Each number is 128 + 24 x the weight over its row's rms, rounded and kept within 0 to 255. Layers, rows and columns count from 0. Numbers have three digits each. The size before them is the row's rms in percent of the matrix's.

# gate: layer 4 MLP gate, 640x160, rms 0.157, rows 235-248, columns 0-159
# up: layer 4 MLP up, 640x160, rms 0.161, rows 235-247, columns 0-159
# down: layer 4 MLP down (transposed), 640x160, rms 0.0746, rows 235-247, columns 0-159
gate235 103:123110150122164145113081135129085118159125097127117118134121165117117116122141135172092147176113104076146141153128143105130110137150126143090155136119137142104166141115116122158131122116129147171119160152165123130161103125143139139158162076096111183131136142116159137115121136129151127170205137128113136112137156149153083086132120131169140081112149131130168149127162146078152138117143136133136138144148097191134085096131153150114096100151141139139105150126104157129163157134117111
up235 099:150124150167128150132141115133157150101088127128120122129127127158129131145126081163086127087159128166133164127123134095153123078052120154162091103146098141142137173124135139120122155126114147153121107163102099113140112125176137147083119081133116115097118110087126124168120070109106118081119158131110146136124111117114133146091149156149138093120111125121106159142127102157181105131089098129150148125097123124127141102125143129078149136167090151130154110144144136128087122089114134
down235 096:145138150097140123164119180117122089118149110085106097122132139115149121111098132129103122105123125100148106077101115130148077146110107127118111102123127139144096096151107118115160131149079152133106102133154128102129126105114158121130123132125091153143140111150145120155140106194134139117160132112145136126082120103135128146097110120089117117126104094094128168151065144139131130155154103125112156143124075137119205186130122134154117096121171157088156099159141115125149135128089104
gate236 102:131135147103143097146120136104148129161134144092154095112091107128167131147103144143123129111157169093076075130118078071114142163119153156141109110126118102143157113149143133121121131143140103141138134153113130131167132150125141147091142149086099126132088128129142157150161075111126118136044136085122102170117132108134135138139172155122109117092119161128136125105147133141141145123141130141156097155129137149136137129118116074171115157141109093164146159103143153101094092089145136
up236 098:095125115105170088168152103174161151134146133117151146143083114120161137127171151108096120090130167115154113176112101134139170145122160101122136114148131080135110117131161129132130144118152151115139156127114147122103107145103148155072135129109115127097133095149139123118156111162165160160099122081085114131158127120148118110139163110084144150099097134158168120130128109152158132112140129134139119102161125151087154132104126093150124140083134168144141122102130147106150082068126127
down236 104:131123096094127126158139117161106132111104125147110140143103155151116122122135119129137082126165111145128179097089153176091134066110138118121142146129116150117123169111095145116135147111124150092087098102086164138120140119164184159116102105176136142130140115109157122087124145135130134146186094134130136094171138177136135149140085083135150133139156136120146108134137146132134122087128144132107138088180123110127105161110125174114103084156145119140101122151137096126149154164120141
gate237 110:157116127124114127128144124135120163139140156094108097149176121144127148151141117171107094089152141138111113098116121164114148101169100155133122149150153129088112114133104091126095145127128135161135128124084135141123124156145122188116135113109128102122154142065111141124125145161127135127144100172130141110160111162110156140130113161088172117176128111107121160150079126109145128169173174106114129126069116132164152118130127127138125101134151105096101150129107136200118101163139161
up237 111:122109147146112146159144113162144147139100162127142063114112127114123114115116111143128058136104103107128125135090157137137120072159157114155135126093128098119137082106112126105157095121117105170127129117157114135094132123159175128128111177169103174126132119077115154112160138176119111143112126130114125145112096117086134150154149131107097146137145112134107156152075179150108149114117116087140091129161136168123173123123095145160112160152121133122091129122133154117140133106149154
down237 107:156123099092167119111152146149167130138116097118120100105162104119168145124153127132118090170180148161104144142153151160141132113111150120140114190098155115131124150104125127170129145123120091104135124141180160158097130111094130135148125109145148117110140138139097162099141140117117106120157139147122178138156182062103126125141135112112145120114106127107151131077151126131139138168107113146134134156107138163165098122175127122109136109192121134131137143179108101148151121163096121
gate238 096:129093120149160144124125156163129136120144168164082145137140105168127120121096111112092147126129123091111133148130135102118096115138120145129107118144112123119134161115150144126152128137163147129095151135174083170150157106169101127084116137073105111138133142129115167094132123111125150106191158164140198143133137114130089088123163141141101094140140135137158143120143117155103126096128177212101094124125131114159109139110106127162112135146108125122136150131113173118115120125090120
up238 102:098128130135153115180110134075124118130163145086173110140127147152088107179142186130158148158095108098154094125111140134109167120159129156121138157114155127160148098132141120108120175159092117120132127094110153111136079108109162121131129147124155152113100146086117126169136119142105105114108121123133080121150116116087159147104093152136130145117150070120126084109089111142145134128160120103121153117101165136099126118158133131083119106134120121108111117153153099118097130158175130
down238 099:124113128127150144135144115108106147128103138161138117137122155080172163136133131110157177151136103141108135151149147132123108096141119189146091140101105137144111120119166128110122121164167114161109164121132076132138107121149149076116147151091110123154134152130084124115110133091094138070153174119126135124117076117132100141149102111116110058109126155120111136127094158121080140097169156106143098103115133130165122123143133102133129118140092106134115129144151125130070096132148083
gate239 104:106178096102112131122140118088166102112117146141110115129091153143164133131097097114137136144141111168122090137183109146124185135121081088105193134119090111121123062118071134098111129102133117167146127085138125151090100175113137147129099142163144120130115121136141172080135139121160074139110114132081129120120144094141123131139106129127145125081119100144134126112158149091102132135112168115154109108147124123125121124128130128169149163113136107125123138137108117132088121127128155
up239 101:123160085130112147138124120157134082115119153142099114121095144137118113147107122065105183109156122114130137167085139161113099115102088149157145106117156137172158127181094104148136142125129096110112120133131129123130132122120147161111133152131086174131166151158119118127087163156121140119160143163151127162123127109117072138126134118114136138156106114094105139122135137129097173114176164085136164093148134118145140139138142107175158115060089133137129126155114136112160115119109110
down239 099:120128117168138160105163158073168114117097117094149139146148059177126157127139115151130114141138085146145108132154123079124157141112139096161150161102127062060080143073151112145133141135125106124150078123136113098098099131121137142124117151160160084156106099143118101128139087133166155147119128144147157128118120105132112097117103127136152143116141149152130137121123094113097118136103145095146120117100103127118164144143142143146146131120175136113145120132128108104099157110144126
gate240 102:126096203123158184157111103164132112105110133167113137098117123103140158158145139148095143125152109117132098106132095109131130146097123132122144124116121102110159135136145096125102096160101134149113141120122114101124124121160117125138154159113179136098146138160122158125093123143112093146130095171107140118128099114147105144110086112131139107101074142088120172139141135105098126167062131157145156147115110136142090142123132124137064120121080140082180106118103128099132141141127127
up240 101:118120097145123113154092134126103139130126093131098116098131137131150125128125141162129150128111157101169191130105117127115169144157129141128157110131123142125130104170115129154142118129157128096115128080108087127154103141143103133119111150117098123147132131134105155094065159112172109183088131151123120126115114150159127161127130184104116137125120144105136157123149163137132131160125108097111135120130138182149174113090155097154120162084171100113140192128122110148164091168087130
down240 101:140074138134113160140101093166130181109134129140144086121138104128115099132150160133139148151120109143144144125142131084139156075171116175118126107127125156151086131086148096154100120104121100156087143149139090148140120152134140120147134097102164119110153151130132119099101168155116114137073113120092139114144142148109133101146183144148097101126082136136105126140131154137171160118157127143134146126101121120101121142108111144075148112125081142093104138132182142163124146096157116
gate241 099:148127124157073124109088156089113116129149096144104122125145102137148159142157138122156138145128112104112132177126133164094148117134125149092163130114182136120149108117105144106127151150089188099111079122148151106112121093106137096132137115122144184131128143105174131120092120122121145085114123099162148116123105148093100114111126105146128162175082158120132137102107143101101115155096128116115097127126120130127085149124111110150094140102137100073141107116097191152142153115124102
up241 096:079124120146089123118133149160111150124142128110110082119110107140168150164154160102109111119051137110133153144122136150101095121154124133111108121123158164146135113109121111116105159116165114131129137141119124089133111093130147110153168134106104133131078128087099101116098147124079106147144120114152135177138118127132143134125097117124085108093116144136153145080111171133101140145134149149102112134119109137028148148126149133164087119095153134104133141125126147101174152144129118
down241 094:082139141107168097136147096181174123139146133086124143131102128127077145118144120128133109132083116177117104142161123115136164096141127120106107117114136124078162119139130121106115127103104097131143128128148163125130179132133103121159112146141145121099116151111146127108119101115145055157142130120113154178139096110098140153110108120136172164111140133104183122133126085120164180164166169128146167148116181124137140133079142144090108114126129145133121132098146135094131120145146128
gate242 099:152118099111152098129125168109162108173120112080117108187124129127104134133133134117119171148134144108142147082104137153108123095117118172126131075151132112118102169135126111134115124093171148109135132120150118125110164149108143122126114090150133065141135157179109138097124115160110154078097142113137094146114130136137175107120132110102143117115121117142157164081125121119138118168139155087128136120116128112098131139157134165080131100157110163136108130190104154150145082112145144
up242 102:133133133168139074105122122114128130146086134157147105089098142114141104149094100169130112146129104125127149091162153117117118123100151159091143116153154157136125093112108120119124133110118129192143109124101141098143071146115202112107116127140139124126100105163128152181123109086107102161131150113124093128143130087138132102164111126163120104132154123120134143149135141157107106154123106169088116173119139105157103088104122093127113090092116091151105120158105131138098150131125089
down242 101:135128161190138144128133151077154084158128095103103073115128146097155146127185116106114118107156123160119127131131131141105138127118113122121089110119105087095136103100115106141144146123168129124148112107113139127108111162124136138069083157101133134091118044117100101104128118156104151120103130116114100155097077110149143142133134157125147146112159167111148125135134165142134092121129152122148133137107132151099098147149120140147120105089124157133152169148120156176124091101137132
gate243 106:120166117135193083086084118111106144154109093134119132107151153152156134137128124105150168138101115109149144113127168124105136139133209125106157148175136138124157124120127089121158137161093157111146116168154156108134146106115131098138096143113086122125128124124133125151149155136165131138108108119148174173148100138117137135109090126159105139146140139115091145076143137147124148159144158152120117141131170139135145065118156128095135107143119103090120152130134135146148090173143149
up243 092:117086152152082139145144105158153128177100147097177131118118104052122075106124114165085098165149119169084110115147082105149130115128077146113108121128143112146112131122128172098082115121109125165120115066120116127105148175136127156112151147145117133129105156145172090143100107160115134151166113154112124130135145131096141118126143163116127127118107126120152130108112104113118087108135122114138148124122108146104108130134143123178088131124120131115126087112159114147112148103117091
down243 098:102098141159155082106139078104115116153130157093076130134116131147171159149116138156128150149099106111136131133112130104154094089158146127153139093152114145132079140107152127164100136131172113160122161130136153130171118110141129137139119145116154147151125157116145141156138165144117114183145171168129082151113153143121094130110133147129108095155138144141136154129147052139091114130117137165080157100121168100151116130127127114115083145116112090185141142125116121139150120135129132
gate244 099:124122173126091126099129162137128136107172117162140087090134140131120103110126146131097145119143059158159128107086102173144099129153096113140145135167136111161120151171144129101079133161121145105080143107136101151146133119130113150110150165129107138121122133113189111144121105115159125102120152161166096174159147081126143125170128153115104117106145121107124128134112111110115116175131141119111148138103108150154112178187133140107142097130130114096147149137163153140113131111123088
up244 095:104183088161152118163163117130114127143123130123117107133138154134136144118096081130129133163148134098117086138107129103117111090091113170109147109171128134137112098127075135139161154118143122119130105118139144131115114136139134106159123140125133117104139158157177138113124128076121166127127084150129096099110149157142094119127121103146115142154129152173113142131125149123111144112130129116175108100171107114131127048085072125159137127099125096150093143132131150145193101175106130
down244 098:141111152138130145103153162134144126141118127133162102142143061068134113111131140143059161130111126121118118134167095150156156093129139120161118133171165094187115169150137145149158156134152086123064157098120141117143105156126135147176154098109146147129113102102127109112095133147133081120087180134112127122133099139123096134117113158125138154126115096130174159141155115130088112123159160120162101138124127132153089130141138115098130144125118109147163142107116114124139145124157101
gate245 097:111165124135098134154114139103123095127155106140130097152130111161120138128104095125159119136078122096148149176152102164110119116092134160128090151159104101140146152141150129110090094143148152131127135146089129136096129143156120115120096170135100146140168100138151101102165117158151125088164129131107118159158138148107110106117161164156116127117144146145123132133107096171144123145143114162140119150067136147125157113148111110158050133131120115126185125148133120085155094085109100
up245 088:095154099133160118146097151160118078122186131150126096163136153138107124109088122159115096121113133115189144183133126175135130110091122117134110148116127107124154112129124145150124120132133152148105142100093140112102119145171114119070135146155129150105158107137126112123155131159149114100128159132117105132188104160119088105123130158157082141138120140187115119153126121166161110138135097141132091127114146114134161094113110092139085176095129117138157153157140110098121128106103101
down245 091:124162157110140134113131060146150133139135120075120135100142140103140172130159144082115101100128155131115115133102152104151128168147135110146152139148117139111094070087118137120129107097133125111143070117109135159127125127120121130139170101135137124106118135110118171148108157114125127151141135172136097102105126129110097122129108094153045128126087142101143099136124136152133168079083124083116143086149139091152147129103137125139153150113187149122091131087126129147111120142145139
gate246 092:141127087133078103148088147169138118093119113126112110094102136113112156131131129129152101136166127151108121141132084140155139093123130121150116104096137073119161142120126104147143165120169146124163072118089120122144130083187083150096115135137126143110160099132109099092140115130153133150141106115116080168105141133164110125109126138103165130122156089098067105173107099096161119131135114120083147104136104148144136101121152149141118114114121110137123141120137136170103076121114127
up246 106:178122128151100151124108120158196112140157160157119113110142108140138130102158154155110146125157158143113120139137127123184124122167102096156107128127171071131116155143126072159091132144106113144153150154080125140098106110191102154133080131135166112111142139128121112136117143107087150135135134114115117096108114161130105131105111118115116127129174146083084102145105129112187135135123103115105112131128104090123094148106134153132180084132149147105113125148139139127118102124118118
down246 096:135136125169103135154159115102150097164157140158116119147131141160173124118193152106127145079170147140122124137099157120134131148146135112139119141127119131150135164128056161113095137140144120125133166122065117105070139132150128163170093130100155104161105141109117135120162119107084106137134136121150119111116087132151114142131113115124112142118110133129122123093130127141148117186143109148126149166121109060096103144124101110107189142143151157105154155127105118116128139161146151
gate247 098:076149128153085116139136078084127160091142134112168125121130141164165122179118110146137145133153092102143158129132123115099100134086159103091130164129139144145145099153135099121086103150145110134113174105136135137108122143125107126124156097112083120105126131134160111131119102125117145156160179064175139163141166132162099136114112112104100132132148128120148108151129118125134130120116109134141167157129140085169106145134135114158154090132101092122153138100149107145102121086094089
up247 115:136135148152130121139145157118086098191104111109135157117153104131103131108154151111089122121139161143129095150130118124091137164158127130131091108109115114143126143096140137141191133141124145101108105157122121122168090152119142142167133140162140133140148096108120126081136140136162128120105127199101140105110132119098123124095126110137158151109154143140136164105117162135113129115123148075153119124074139206107144158062101115140106128084140129097146100154107108116162136125141139
down247 103:118070140147144142136130137140124039150149139143136066101103120140102104165155130147087109171124114126119142156109106151105143172116148107167132108102113110108129102119155121126163136177137091133104132132170124112138131136157110162116118078093112106118135087139094125104089119102156097143131141136117147126127137134092121150127117105101154130120149148117149095129116140071163143128117150130215125151138143168125127143098104116151154121140140128094112139125118150159129102112115150
gate248 099:120119127142048120103118147103110148113108164083099116101119163193104119164147128118153096171140116159134166150155138160145126093150123131152156129116092149171113108115128127108128147112119110109113123144114150124141128143138145088103133108173126171138186149162152141149160109092109155118126096141130135121075130096175147152142113110127107115144108107117145125142110135097107135149179110132127127138144102149141128076117153125094072117110123151170142131115153143143141152117121089